Weights of a small GPT-style language model, trained from scratch on English Wikipedia: 825M tokens.
Each number is 500 + 25 x the weight over its row's rms, rounded and kept within 0 to 999. Layers, rows and columns count from 0. Numbers have three digits each. The size before them is the row's rms in percent of the matrix's.

# layer 11 MLP down (transposed), 1536x192, rms 0.249, rows 136-172, columns 0-191
109:526485490490474528503508495507534536545498467522453483472478510460479470467477541505449501529479507471532514561490491487472490498494537500543472492491504438467521422465477486532514479522499461496512472480504491523476459487465505494510539466504484466483501514505487506525492529515489545460492515520463515506536496495500520531445447507492485454479501491483485490520517500484476453491471520486443468549516484502483508505520515532524528491505489496489531537492486490484525471516481462495496521460503484497511479480519514508501508503537538462495474493481492533475513505488560474509
094:493528528494502438483497504485527485483518494482478517517470476484476467515479515499486520534499481510546495491491516519499488446472519544510498485527480487494508532508479491509526517515440486523507494471484505476482473498523555486505508531534519458492561439537515513482465506487525534478480501534452522501523481490538539503477448518468503497456516509551467505517527478486477455503524513536508493533473474506508536527517458509509516493452473494476528480495502466518496502473473481481461487494504512472526513529494512472473517496452547465501454537523485528469477487494492486452
103:467523500524521516487500478445493504485498540546498472511475463489498540456488453521499494509506511511516524496513521488477507450510527475506500470476524527520523516428491544518531452498527478510497467471480478454482539542464449471487487514499527483486502513498540489471478486502475512553527555527547503509489525521500491515508449489478514501495524452492526502508485527515554474493477494499486501516525523520509506502523520498485508455534484513451480495422489464508451478475507505514498488481492518491493464483495510497508468493488517506506504480496517483528556494561485486505
101:518451468494512500543495499521472496507464462518482486522511525443526504522465496540523519517483489513482540531495487485513497514473519495512482500492463535496478508523570507480538476482478488458543512453526562511476470481511466508464506479486512501533513499499491519509467521470486487496505549481478491470474491449536516485493508489509519453498490472512475485501508456465503491511502464479544453468469497539462489509475475514503502500480520569531486518507533565516481464520481499537477518512496509562527485485507504491515545513487489469505487468484493511503504492514493526542
110:498521529500521459543540454540505522459520487488484509512480498500469507474517519540503502511527518488539466461504500462511491501487533536504481507482501485555525471504516533529483464497505501497493510504500500520502505486504501514465479481520510519509515462506488505479498516582460434504498479529530477492499474449495492533516507543482487494451486545557506484510529504521482502472457505498532456499493472510505512464473542472517477493484471519477520473521523504490528533515490462496490443458484472500533531534471500492502489453473513526513492481513470484488519500553490461449
096:487499477506477442495544460513526515499489491522482512491490517480483548515494480464543482515500460477463507509498462528476477508509497504531534522504518482479468519515505508535496515497483534500477444467492471481545452533511507511479483487458549514497512529518509465528498520468545513487462510468489501468472509478511520544475533474494497462475474486498498507522513488478494501588536510469476469494503481505534524502484524511471487513483544467508511557508497520475503487483483517501509508579493472526525511489539526501484546534477521486518517533517454473495499487502528459513
103:479523466490460506522479514537494483523486485493461511497537495497471493479532506541541473473487489513516528481507482508489476513472480516474498502551497497472511507518518563503488494508503519474483503520530441505551498486479502476475495478533477489529502507487518498500537501522459535488431474481529483486505456506494517523483504542453486483513514535516505470549499481493539510557500522495534495497487503510534519478513522480451486437500476500520451518513498545498515506506481513478487521447545502441510498477511519469528544491463530569521504503538508478512525478508490504516
100:488546524552497499537490524457481510495489521517518504513495505505486527477486529489513521493518503519514546488486503485495511505477444514510511498528514503503515491484498496540523521487473465478531512496534500473512498485511480431482493540502528562441464480499479446541516502520459459481485516546519522540487498483514524485542473466533488514511442525520514460526477454515477508509502535489459467505491520528507549541502500516515506528508535524501517509513520510496508460479455510543510487512497523544499475532491451463472526513496504518522521533532513454489466495540510499505
097:489501522493469525498471503506420492503546495462554498516520488510483462528495508483527514469495492522496506505549510516492508534550530463523571425472529499521547470500543527504494491472506495455492498513489471495501471505534538545481505467474472464529507486510505531483477512486535474490504483498470510499525511534512449495487533470534472502498501494501455484524465478493515472513501478482488537470480471512489499476536497512506464540533488465485485455465467520531523484525487532506510509514514519472477460522485477461518494528498507488535496518522499497487495490511543458502
104:467503520461519490463523494482538523490491467523475464478473523444499456512530524494481459504486475496542525491481505494515493461499525518531493540504533496509519483485500518510536588524517487502530505485462509523470480491467464484529494497556513487484474502510495495501558547489457530468486472460487541531521511481520478489507461499550515505494480497499509540461495531487484494524488537524438479472517507499536490535487446477474499484499519524488459540465527504513483509494512465470526493544537520489521516503508475492504452493499506498500499553515516494502482494509490473491
107:462465485546536509499522478467502506450528486509502537527425489504519508476471491500504521512487478528524493559497476495506497484509469490463493537533503518512471522494508510515450489501502495463520526509528488461500460493520515506510450520479541461456504478501467480467465506478475487493479435539492454488536488479519509503480475491517470510511490501511548499530513532507531515508518496508459500462542465501496505539494506493504508485523547504544503537496535539489487466509498471488482500486498494513483475519452507507485489493457539500484449507559490500518510484506551549502
096:482520488495514466498476521493500474525520536466487547521507511491539518489494509532467497498481490461487559465469515520531521484452493493499472527531503507458522471513504487537496490484499488507501475506481470479444509517509504485493541528466520505531546500466490489491512501544461483491505474466507510498474544478522515498510532521535508497497474493486493540439460540481515455508568491508491493473447491495485507537499482492482520503516512457518507502547515485439517548482495549480488509596497505507531546483512491537494500511470524483518471497504500505494507513523497483521
097:494546444510487502483468473483535458438507497531471535483491496523464502466503512452489490490509511497515490497496522479492528532510533541537512512479494472486511520495489542502517482509508517525500493507526499522477521492492520457505484479499489485547528544541512458503488503480521487480519491467489468468462518508542490508520488480528491509489530500472484549477515508483434499494547419555512493490516480495498503517472546478493507490508487478501493499467545504481523496471505496497507496488517481535470532442506466490512498471456530571481476489539497470463498479546511486517
093:501508497498523480492512511511500484544490517564529494516439493496485512473525510424523510540494469504480492518499496477521470515500507528496470522525492507517487494482487501471494509542457524458505485496497478470500498503556460485532502475456488524476469503480512500478502517465502489488483525502482480466504505550513464491466521530489498474544508501517479516516516514512477484482463498484509470492525502487436482490498508474515499527497489501534466491462521523504545479438508483506508445413443543505510495530522480501534497520494462521487489516521452515443460505488518480521
102:505496536546514464517506463508568530493507509501528482503504449482544473483486468509484485447492510502515553542499502503477510497486472514511461491518495504482463523525516538478531475430547458524447480463464528490514465515496500491505512470516524489549471496470502510462500537490483547445509495470494495512503534481507491495523524505506515499542532499493530508465515515476522517502489470498511484470506458531481474487483523490477494505506487461496500505469486487513546493510499478484514523509434513463504476479485490501500534463476532446471502555497483478529517523517509474494
098:514559523479509539491503536500507518501486533489493560542521513465506537501506473485493449507467483500512530462525460510472516498512495536502436524449499504497463492472500520555481490494544473498503458479493526478486469517518526479481504497450534492456539509475520514496494491511481495518506467490525510493501489538445495519518490529536501499502504524482498492456565507478516525504482524488507490500519505493492498488474532504462517518499487483522497483492492500498530491493479561464506529455503535500465510508481504554544507522488510437499491531521547502464505505480440496475
090:511491471500477472522484488470472532481495457498494518488504466479487479494504527542447461481509488470517476516494479485501524527492453481522471495487501505463503476518504522535452464499527515481533468499537518480542539507479520481436523542522498436477495525497519486510497494522473555551524537537539514513520518540506488523490484481481519497467482454508520499481488531516545524483541497560477519530472499459480518509521528552509520517556522537510504517479484523498487489501526499504495477486478505535541538516504531523509469463473515496483514480489490461510509509527499482487
098:532522519508539497459514497512506521460471517458489473466465519502489519518514505480524504471497523481486533489499483508481490492492512465473467493473485474481440545451504519528504518473449518505522479520517502506463508509511506512482533467519481486488450503489466472534527495542445518451509470508517508496516520551520484510484507526506535539485544496534505501516521484487498484537536501473487503479479536505530477513490527465478519499498448496508509550422492491493481487485533536504504488554513480489444510521497515495521429500498484537493475467527474548477495509490484492489
101:472509524522496479496495489487451493472523472488503511515484487499492481535490483453467535520498499484516471514494524491475475517548537510478490479519550477515514483500494487481535488457518476534528477494481474471500544490498510522497477524486508485493471528528503529457509499473530520510463485520471476480466485484514490455482533466480491470478509481508500535449483498469458448461536539481491499534523465559524478518474491560513495492525510523508466488534523455535540518517498561487452498498503468481539505481494487559499514529510507523475470474540478544519505509483499497521
108:489528492475491498510507479503500512540492494484478479466502478477528484511449472492492519508509511491468465509505537505471462535490505521506494490489503516514507515498527541517525527469550470475507527421503475516501473532501535473503486493499449500541473484507515514520476521469499473524497482515503497509487512529467532493535495485500488478513512526536457513494480469488482525477511533479546537499478537508540502519522477525538442502497475494478444495469451553456491516500497536479551459469466504493513539508490496494513497509486510499569465471486513539546493483527454460512
100:520518491539468553542506463503461526491453500464495457532524482494496513464491531469514526472454492483494489478499490506505518479485461511471506471466498502495495489469495473484501549498519483459467454500521529545540520515523558500486508492477571483489536495493485493513548489480457499489450478480483539539507551528527524460479516518495454488507499487496485507504536479504533503496499529496471485458479526521491495504454484502522497514482500482497507522480538501541572512487474513508438516515474512524476489483461522492479497518514537481491500482495491477508526472531488495480
098:499509512511511541506542475513513512511543472480470541529517492529526488495430555526483478506463502491476496470507484504485542468494474563493495506506489523502493485497492474436516512563498497483479511487457482470508505474502479547505521511479494481515514520498561509499513511446513486517554493481509471506495518514526480468499536479490510476484508530494505557464525506518468513494505508528492490487511469482531485501509518462474462456480515482487508479441471536510548483530517457466513536536512459524484477518495560511478501533515497546500477517494485543502515501492490507482
093:532511527479443470508503440514514489476554480480483519490547532465470522506503507485496498521495497447486530504521477524471483563517488475527475464503487519507473531491454535498486496532457483468450514490488517502449494496494519518505493515503510490483497484488524503479487479498506489499483485536531532497506502491479518484524525544483467523506504512487523509538474460500474473489502512553509471517486486515533486516484516541527534526517522450505508501510455507501539523524472498478490562491523509503543491462498528510511494507520491474452482545500555538471507530446493468540
102:560494461440493474463493474498528471496522512515497490493515508493517518527498484495510498448482497529461471522508511498480522502521557491493520509502488480485516493489516515514528489511488486535495528507528496458513554508489475508556509487524452456523444494524478518495473494537497531510492480518487499561496534472498504490473482444522530492489533539508471472540498490516530490481470475486529527533512478433480531443456512506475510488459468473493473464499490506488501521529547502497508468486575510507481506533522495487515485481524512463484511524509511523517518482525535497507
096:510492500487457551510518485460453505473488484493516505519530519439543521498510508481533503506470499514507508508485513498485517516486466502518455502514487458473481480514518490492555490498533554522494474488514504501483522498545498459496501527527538490495475533511541505540519485495527546466465477449530479522481467489547479563484484505559522458469480514504520488496506484498550483514517517471493503503539484486485482517509527515538491470507533490466475506482517474516507497537498528479496538455509494516499491518513476523527506484495483495530455533484578481500556491497468487510
102:475524528519497494476490508537507478477462484509516546499457501437527503486478495503559512506471526538473489502491506465503560513530462460491500479529459516459486489494519513480474442475471509463455532499521522500511520489485520501476481472476483527502501505509499547498506505520533515490484508463515506515478486499495546496512534492519504486507478506528465521491480498517491465508433515521513477503504465463464507504525459506492490463521492460506483466472545471481483505459468535495503516530495495510515498488535478537518538492482450500452554515553508486514500516541476499452
104:506467532503486510462490537514460459478559530505497483517478467530506514466495514489507528487521477519539547520462535445540521496516471499531527449485466518451478525512517499474491471490524474444478498509483476521489498537472515445509496522513495515469485497488503503502497510550538523469461522493486524451559486508539497509505494502494451474525543501493549492506502512505459455510502507515491520459481479527515448497461507472504463460524510458470490532487492467489463476514506496529475502470517518494516479486510487505500507518504443547506504502512511492487493522521487497501
107:528466523472532482504518486512514488519487520516487500491479523514505506465500551461505477435482478513494502440554496519516499446466468526488543475477517517492506496503560554479497511455534522516476528497479472463509517447504508545449517511534480486516474513504505532494518487500535513565500479540513505509490463532500503486533506511503500482494508465528504512532525478489548528508485506521510474474511519480533533525508532469525456522507506455527499496483510536484489488491539449523449475516508548495534508492504523493522501474476517482462522513477517515476491502524506515520
101:517520478481458518472456480501523480480473472475470506496500467486464475489542488514500487491539478515492487557521498488478515504488538454506525475516543500491495452509511523522478559481495469476513477515450516572512473518512494561500508504502458481427486531532475533503530472475483500509484513476508519521445494508508526485484531532474460496488504480510477493514504551503484543512471529481485520509510486508493543502461500482483473476503502489501469508493538477525496500468521483504480489528500528561479470526507484550520521472500483465510492506500466460487504467492510476536
109:496538490485491482543484531504487464495472481483498502531520513500525532504515457459476486537473473496487517472469478463534509496487490490484484500512524519512523503500495493429524505492515502508543518534523466523505518493476564469503485502512520499449530493490454480450504519507535461509509539508482440525506535522456501469512494500467496493492535518498495485501554471510531496521521479513490518496458508523485467464494522488458498501502495495515534527507539557480508453501503469483516484530528505524531523455467501507421531521496510524480494467470521475507551487524481506526
099:507457495555532441520474496552518503508509482528503504491508465509454499489499502486504524498470479513528505565514490509516451486513480500514524479503502507487514495473496498498485462444439478504552487479504494473520526528520504530541476529497466489524519565499489522459459502504492529496483513522501504461498531532508480492542474491532516503514512507469480462526497482483496483503551506547525467509553466522492537534560502486476473498520470510521495505490507460528474513509480525473517459492497544514464499512490491514497509515503492502512489527478512490514539570526502518457
089:460499517522548492494501507455501549531488474531486528529477491480499551498527491490502503460483467481512523502523507458473520527480512491510452507499507533530533494477507562494527488522505478511465484521470526525548522534492467544497511503488485469560506548508521525497454489470505558511497470478505498486503500496499477491498499538477468458504486509549484450497511515467493512485494534477489495477506479504494515495505497462518525503514485528476504462479492492464473494432505482476520487423457490484504516506488509505490485479546473539492496481524535525450532514490546491505
097:476537479502483508517511507473512521484494496517524527516513478498463508479534480479561526525510473472487457488475478497506498480518495472487466479514521491495531495505506509554494526500449533492474494510483466473451496511511491500534492500493498465504459496505474511567515478502450486493478494458446491489487519504477517484544508478470507552511500521521526511489530499506447522539502546498530512491528500505519470522531531468500525458485521540483468500482514517504542508541489497514445477476501480507533504527492456469559532460527475505449523505462508528486495530521502518558
103:525533485507493469518491525500468493521526471528521502488513510520493489473522469458540481458494505508545497504461504506532492488487535465497462520518500439524495515462523515514514475537500528495499477534513487515486472498535518514483511482483453489556534507493527513483481501505512475480520524473522478493517518498497445454524455520495510502488519500534495529482497528471519501503501592466509493509530516496477518534505492474434484486518482470500515508522511547508493519489505518491551508426514527497505517509500519500501542543504508514458550437487483490458518489479531492526
099:505509462496507494530501495493483507499501481485538462510524520532506522539480494514528494490534476493479485507486513507465480529487519518573475493504475529497509482508441532523441465468533471458534529503482443474472449520532551489488467532495528507477487523530541528464514511498474515523495497484486472507448496541482562487495499497480483482492499494453477509486468471533498481494506524487479520507495501507534457477469557504531478498503480491500504461520496485552515454504487546492514534504479521460479505514494535515494480528525534466506515464499491555471525501490509504497
109:509479510459464465484499576518479508492506521497500485474527488493495547512458504465511524487461465467509516510534526505541483487486489503509493505499505531469554526518483524478472500536497481467499561496522477479497502477494462495503478513507549523483491475428546512520490483524468519539503486444520515522527496532529469514478462511493455473563497521492511514484495503540431547471479454502471504508500468504486510499506490527512521514466483517501516488479506515523514517530495554520464468486538535518497514467481479481488472489526508487504513527508504474520494473498462508494
092:479530519525536507537491526474503504543480469461531483527484448512480542499509521457508492497499501445497472471500531533503511477505519469489505507497515485520486512504506516493471513486478485468519497510510493482471471475464520502516472482477460519490493431485478478483473472476502430510547492550471493520461504481510545517497509480541504484511508510520502578486441477488530524458503490530512521487496496470519508487465475509495484514530506496451497506527501526511543482510491497490525510522517511505551478489503511488481431504538507457476548471548520476463509486520510506514
# layer 11 MLP up, 1536x192, rms 0.228, rows 137-172, columns 0-191
095:540489487515511514475447530517469508532486491495534524502469490514524543477488517509520508438476524489483487498521495500503503540503502453506499520456503500547480484481510518486451477496552516482485498505490487507465528529480487507468508471494512499526446547471530484553488509567501491473507503504499470471512494522477496481493517462483537517538460470491531510478490515493470523518494491457504509468535545498437484480489522521492505501540553485557507519491543525474486523488519533518509465504497495487523484460506473505544505522530476483509532468533534545508535480493524488510
102:429478556493536456482548497520469487479532428521524536511527481498510495496499501492506487497482504483485468522505541515512458527499501503495497512503494496506519511507508508479540526487507498465560490488494498497479526542527516509497506481500482503470516487457491503504526539489487544493509478537493506482570529527487518488517503533537486496440505442475538484494491486495474475492537462510510537493469492519512519511512491535504506485514523493554503546480510504495485512493480535525496531475546486536486475470514500484463507451493525524529510437486484524510459456489516468467
094:505531485515523538498505499517539504520501490490514508511456527504502513502524477494525509481515474480490470503503503500507491474427490478498469508516533503510503464476514504483486532513481550549468535536498526508545506526477487519521519444510480510525479508478507484530539505504490520539463538484494530488509474439514493489495499467485513526517483515493462434469474477514483530493500513526489543517481517482515491482472550556466507485530499520503486505470505462520482494436503552569505488494435486474472509478514494478495524509518486478494530543498478479467539486535500541486
113:468512531497507437532529495533499563509497503506496488508529479520499498506496528488507490523511562528498460513478506494500524511464467502528458519528533450562519442526501544519504466479505486517517459495501504527458459517506459466493489510518496484492521494511487470481505488553490427489535452502493529458517481474473510531485509515487507477520497485511480464523516513453508529478514481487527471523534457528484488474507501486502493556516485499510484520525485503526517528482466497513479487464509466513492557509453498481455493483488486462505498509475523468518492471480484479493
094:530506512466495503482481510510500504532504486480501496489540534454470524474533484522504489540523488504533484538481517504492485440555508509490494482477505468495564537493518510498490528532504462470462524480500496494506501523503487515486509540523509533548533553489485483513511466504551500524499510503534513514498493477460470484479545508462499478468495462481500501468501536522520501458508478508506484487477539483522515509539451487490493524472539532495553449482476465514527502520469501507509499514455528493462546501493474521473539505465487512508470451508518518498525496511457567499
103:482481539517485526478520509538542491493440544516504482530471514461568491573494472532514510518488500517498498495526514486486498493471522502509517494502519481457552468472507469517487513500498533462532546478499489525475529487508485507501492517512494569470522497517494566493457461473496484529543532500486503483470510473498492505497485502509510530498486480520491524489481498508492462482515492520530493494498497515488491492490473515481530475463495471466498485518507471487520512479477482509441502495494431508529514532494485499456488530490481476481532475461505467479500441464527566486
097:515525512513496504468481467492506467533452492489484470493521494481483480511478506514489457491457510508485505574525478516516532470548486517502515496514498495459516504514531482489497540520519520518512482477510485474492504525537465490501488466466490512535539505517512523480504492519580511506491475438497512487532459523493482503502498480502517545513531493468463453500471517542527502523511513510528543492481448459538488516498535536516494525519510466505473525491458501488501491509481492546527459483517528516464483466499517524561529497518534542469460472449494518482520502487508478510
096:463496533462513493510518472477461440525496501541509488505455500494534492471508470501505564485521526457498465526493506510510479482491517490486527504488535469483514503479492515467502537538542452498522498495518518491495503490493479526528455508468489475470491478460481473501527486511500469510467491486519538512528550519467536503498434528502556505510511521507523497504512524556471526543512501495486511522523465505462518483541506493527504520503521497483523506543454483505501496532486488493511457536513485473459481484510496491486499545538511481478475462481481522503551519464511517435
103:514484534512456518460483521476495481482522524473518524492502459506536497494444487503531500454485543506512528544498538509498492527501485544526504492524489512478479515514447488505512498449489509497475515514491526474501498489506503493496489512526491526492539463545499499451515512483513465506520504522526487451500505468549464495535517493471486437500474493468512476525493500507511525488514536505486504553551471489557525489501527505495515509543527524484520543538502525496489468515502490561480481497539495511464521490499448510531485508515512497496533503443462510479522435472469518474
096:543487526478484540510488499473480490534531497531542505485506439518518501497526492511486504521478496476506531508482513525489488474516512492553495534473535531540483524523510493473473529496522551502475493491444467473507546511487535499536500527468533493452508484440479511468552513498551529519444547504503526486452515490500503533523498478462496457468517518484484466524474515494539523474501489480529492501515531485508490505476508520534536511448499504515465511499467491497501455511485469523514491482504469503494506497511511478506445521494487505481528486462469550528509520506455514519
102:537479484503562496501521467515483495493484548506490500514459485520459471513491528507483488489523475534486520477436518482492465453517490533475546537450531525509531509495483509462510515523503455513490496527505542490516523517550476469517480502500466515504505455541525505477529526493500513455502445493472527503520497540493515514472502465518525570503510503520469532533513498531494481520465499501514467543469445531472508496521460473500504489492484513517501491511478518440504484500481488562476518520523500469494488482535482477478520498517489485531491483460484487521516498492473520469
099:536477497522472532513492477490509505509463499498537482465528512505537537488496534549522528526525516486471510492455503510495486478479538480507513497500530526462487532517493497495519491478474524504478456498512538471470487515513491479491500520494482523504509522495469539514536556479561500499500504460538476538474461514482491503513482533535465487472485526513481468490505526503517525456522458517476504544509525520490485499465511535498508507467556479543494538487531483431512515472460528510525525494472519492489512464480474460456455510506491468493503501465461490449452508499504480473
096:495462523519474534468475467500482498497478518527523518522525521464516494494458526507486473421495544500517463475501478508514530488510531462527527527483504488520509503543484455589522472515519475498502500478524485523516508500417506470487517458502526462491495476530478471509491473532504508503498480495470489525515502484514538522532452472497474562504490508498521506518494510507480451468484494497502507488499522517519481503537529468539558496487481497486544533506485478468446462481470518515491500539477473499539496465470515504485525500519512490511489486505531500524481519503472519500
108:503467480433515546502491493491534481509501483502474497513477500459530514495509502529487512498519452507511502556506491502496503489467501492536496511525503514563495496514558493504513510488553459485467510490505484490471482539485497509465543512481481509513475498525466443512504529496457518523466495530498473522484497487500494502493447490485494505490500475481564471544541484483482546534529509470479509498524513470517524469508515491542504529471504515549520499515536526460485501498497526516486454510496524413477523495471473514499494476489481468521464478453528486491528478485492548511
100:517489511522481516500477469522493530506412521493499513508500539528488490473486510463496523464477500497471478549449520508501470514488479470478506463530534525468559557521491475482502465502477439496531493529524472508543493512533475520507441489554473494494509499509483509521454505459503494509501531496459543483481523487533505476541520497481463505491458482507505496541530481517487479515542519497471500518479526484472499483531474504520512508492482545523483509491515511508488498527526505502537473529531479454519518487488491486488492478534489518489466474519487488497564461495545503501
098:512499499515539532459499536521507484499507514493497495486512521537528486518478490516527505501504530501456516502523520496470445507501476524484501517557536507489491517460522476523543506474449494496473503499504492471494504477505461518530518443499509510569481557501504539520551472506503481492475481505494490476524481507499525508469506509463509515501484545458521508516506470509540466539457509470551487523540499516551462503464509463508435508465493548468488493486506461466475540485461498546530490510507503527512484474508506509512487468506506507508453511484483523521497523467545478502
101:483509508574532539530499513493456472512512462492488542493507463469493493526468512495523490505504478499509472510525525446494497471519500532512484513521515485525504520471534510480513504516496489438494519493507490502503516522503520476542455506461491505529528486544520488486466526484508484524538458511472502488513501474466506528496462539506467463511498495492489500523544512529506530461449524486504503491448499491480532493495451506501496501521530498526470440511511532465501529530513499473503507516483505540519523524438464510499549509528462455503467500463460535532497530514475529472
097:520508536481495533500495544491493511487484516470458490526543495484508489505421514541494524496508482495501523480489477542519538531528491481497525500505480488505496505482478538489486535562496527482472511525486489519499468500489485511510528489544448509515531468493486500531508506561495521497553482510488542527496514503522480544478505498462499531487483506456514489576521473486494512522474543468470502496499525497497512495475513466465520436481506466480514513498504485488498538452525489470492526507495533486551524470487517440453457500507518469490541514512517497469528493478484481517
100:477526506510488504488490530451508528488527498498521523512529470495496514544501495476493475501472458484539505494532509538451493521550519511507444459504506472517449478504471483500484495498518527506507502539530537545511500490503491516511509519509488462534538445502494530479452518513538489488504556459504493461495499540472501488485501493510493450510514499464494481458493513524526498469501556540490469490477526479491532487552485498479498518498498496469510486534498520474509516466514514472478442549474514481537478464496512529514518509530465522483460513489476510523455526477465547486
103:523513452463519502468492525481527519454512505485515494465528436529450497534471455484529529491494548489476519489528520471512490520546481472537520533475511581477544512491530468498493476495517469525501514495512492486494503524463455494492478476543479484554526475534470500480515492460520523499514536514530476465524521480506515457468508527474473499522508451546504488475499492475500502470504518515501531481476489513492492526507509539488532475473502477496490515501460480496510533490518493496476510500481495448503530516498467492497520514528458507527538537492481506496475472494471543473
099:483483499540566531494495517504505484471503500463484471505518475532514490521507546444525456537491534512477480543519508491548533507497498524479473531519517482462494487534453457481487499538528500525507492467489513452488484489500474486508511511501494476559514486535517477518557444475514448493451527518526531495502500497503549476503485486494482485499485514538487534477472481521518510482476513551479546521474500508481551486540516491487527536512483514544519496458474519481477515501494502522533504495545457524496507463510501495520552497516521488529470493504504515515479476507523492499
096:545532496508510478480460521520482534502464524507516512510534514496494512486475482454446486514533458507494453501507530481516520506503532536488528523493502498566530521505492497490477495515545496500496476515493525490563517484512500457466517439497509502487496460473480537511485551454498492493522514513478537481505483490509506517519539494484517485479507498501437513520474516532490546504518505495496529489536508520539540483540500473455446509564515528480527492489481529470477501508514463483510444496448480489557505505538506500523497460474482533503507510505480489504514510468497485522
097:475489488516521507533518486519478454470515511521504492475557507526458520528521527479523519527491520478496537492502457488479440504544504506493515456506517532498480528528504490462511518503496498489497508471487479520469527515503453505514479472514540529529484507518447479473473547511514512463518509505487523474486497521541511501478531497456452516516469521477483545467463485500472470495523459468490467480557547481507496527499463507513521526528484540513457502520543470538452457484489510457501540536480476509500537507514520516529490506528482506541477505495510502513501508517520463526
096:492508495486497488532503502496525502524473524516477486483482476546503494507481502480489491493507488536491481490503499505538485465489503487497560534496546553525513500436458510522499504518492493492491518506450522506516510483416474512539509468502463481569482477528454521460500498510481478508517518541492491435461487493481510459501498498476515532510450486509514551536492527528448518478474474504522473499506510477492510442484513502472523510481481473522484482491483498504475484466494495504470495461467510470483511444507508524498538489469499528480531482489452531508504542478548507511
103:522498499500492486542457522479522511531517476486502455478470537540497483550488574514478508483469480473493517480528502486535485473476496550493522487488505482513504471518496553452518489528512512500485466468460528445503502528497473514507534473505514486501516489505527498522484509486487520475506503534496542468504564453497487520513551512524511476508470493488471475484529558498507499489541519489507518475521483524504497479498482488519532509472484535467497509490498463523482462471475449481493480471504482500481518425527465501462512520453516506502460490483502538525546492475522502512
103:486526473477493495506537468539492497528495507489507486485497520510521511520457514458475520498480516497452505522523502514470515493496466503503499525465428481495457529469520504511485507495507518485500489467460500505443510470477472494487522474497499487542559467504478458509533509494530529531485467467520506513477436478524579519547490529470508539510469502527479475482456476517502498516480475518522473553547507507491477519516490496480496523538490535517537484514541501526511464507495477477494450501499462467485517538535511472495515496495505516497555495483516510472518478491545501488
102:502524527509445522510510448503538483503487483509523519517489515517535462511408520508462492537501488487468461506512503497501516531491472491499491447517507503485499530473489456504495481519463478468511504514529510508497515535517542461505524513484490475534492502470517460525511467498543455508531507484469500518534529516468507485490526505531523520454489481427496496517547483498489462472530511510475515542493485532467463463505524489492509499513524515494495511487446479472519484524516568486496534512454490490502531484482493500554517492558471482501517498519477492505481523503519525506
106:495534483501492505505522549513522481476479469552516493482497508445536471498534486513510541464505494486524481514505522520560540470485520491521520558500465496511529493476468495523503526502501523498485473470527562476476477482519495562493494503502530512511538449514504505515491567502502483545506507515557489523508523497478503499509499522468487521480516523471490543479520504481537457523510459517550488525497484509527521487520477488470462517467508512466471496498471506520520513521472510462506465486477525539483496483470472474516552493477500484493506513488491486502489508436498557477
103:465521508506504508588480483521485480490494451491533486483494471501491513530506523488505519550459461487496517483527508469489521471500483472521478506519491514511461537492470484505513501557513509501490457550546513487503491460522479478470508498536487482488497460488525491515506463531520533499473490522488493526534466496485515533513499481498545513472513553516520517512455531490492463495519493498541527506525454500472482505470466544482515472486522509514474500506522494478512482531455497497486495541464510525499514486535515488519472413461493519498488481504489488525482523548498451545
094:472535483489486481506490520503546541518494508477462464474506489438519478526528515480483509481471485469476511467492451495537487505495543458520518496498419515501516488504507472519498506476514491483492485530521466461507499483481473455481472463507495491506486501490546493470550521569509440519528502506482472455519482514480500475492491510531461505548517488503527507548512523504510537500532479472518501460491513508532536512499550514503537496485487493488505510473520488525499507542518475457502481548550493493512452486512529534495496497479491527493512484498490516517542524490525528453
098:475516515493478480487507461543487483502535484510546522482528495500478492512479481480497487506495516474560507504509460503498498533504483529505502513544480522449470544550527463503454510465479482548543537485494478499517524468531505514491498508497446505448463473460488462484506500475505470509523535485485496489506523511487568484502503493465500505454502528527517533510513511519511523506566498537531486500510469541538487506505504513504504487509506460520487497512511507483528485460488529519452505537556493511512498519503542502502494536490459490439498536459519490529487447508483491483
096:502484556504507503482525561456523516529479504501466454481492525489523503514493497480502534454498484495471503562515460534482510523509527509497518494460510523521505476496458494493502485490530505481495546497505514510520520495494527465479437435485476492483499455523504481467490520530528506480539496504505456501510504464466504508512523507484469468557518515497473513521494533503526487473491483490527493496489486483462508503486519485533499531456469520511493495480461499525511482443461470497520488477519511463448500445538494573450482522520529483490527506515525464520495493495525509483
104:519486449480502468492508491528475492458538523517455533514487480483490527446479522449499509480560527514541531494487489515526528466520501527463490512507485468534530447551531482476487492527491513473525471525465494494451460493548472496510504486522513495494510508461478544492537484539529499511529496526474521475498448507481545461490484498497509531509497494450555456492531502452500503478498504500500494521512475475478494506514517514471522520481481514503529501539521472509472535509536500460498514478480522519513538494486479486531494457483478529507502521477461494465509484474500492537
101:531489537468465490506488540523531460490478490526497491527514527488502486480506502508416469481486512501490449458494522471517493525494470501447486570548506523495492520522486535494512480549479510512494508478480508519525505470519501490484533470515475474586520527475468514481493524482536475479523509478515553489521515517505511483462492486471493481517472530493462489488526509483513523516517472507505548544530475475492556538511500463509508508505500502464494549495471564498493477493499482502498480485523456465532490525482482502482518482491519519525472536517502506506525503526514477483
106:526446499517445500491482520510505495513523523530495485477478471495565506498494471505471500487512528476526542544479467488487481514506471502457484504498506493498497499503489509497502457504463509468469478500514483514456527540479438511467558484540490506482504542496490493479562529586517483507524538544491499469494523525515496500501485523522495460514494498509513512508528504523505486515484561521544506537483535493479503517503453532542532496533495482480490504483462480459546494468511534468515518539518520526488510531518520548487516494492521490509478526497501499510448500475512506483
095:494528512481463477451522507526472513479479486525436505483482536512507493513509502472476480479473478504490541517492501502549471518488448499480524533532463534529517484499520519541501495480510520505521491496508557521556482535516503528485510489481553457513544544503502515495473502486503497542484521533534485504502481511480479487477499498444515524483504520470491450526480528474495500529538519432513501512467488514511510481516525441506461470485553485495529467491503502521488511466525504512481514557498518513488546488498514497503517469455528528503489524502453497539543527493516498491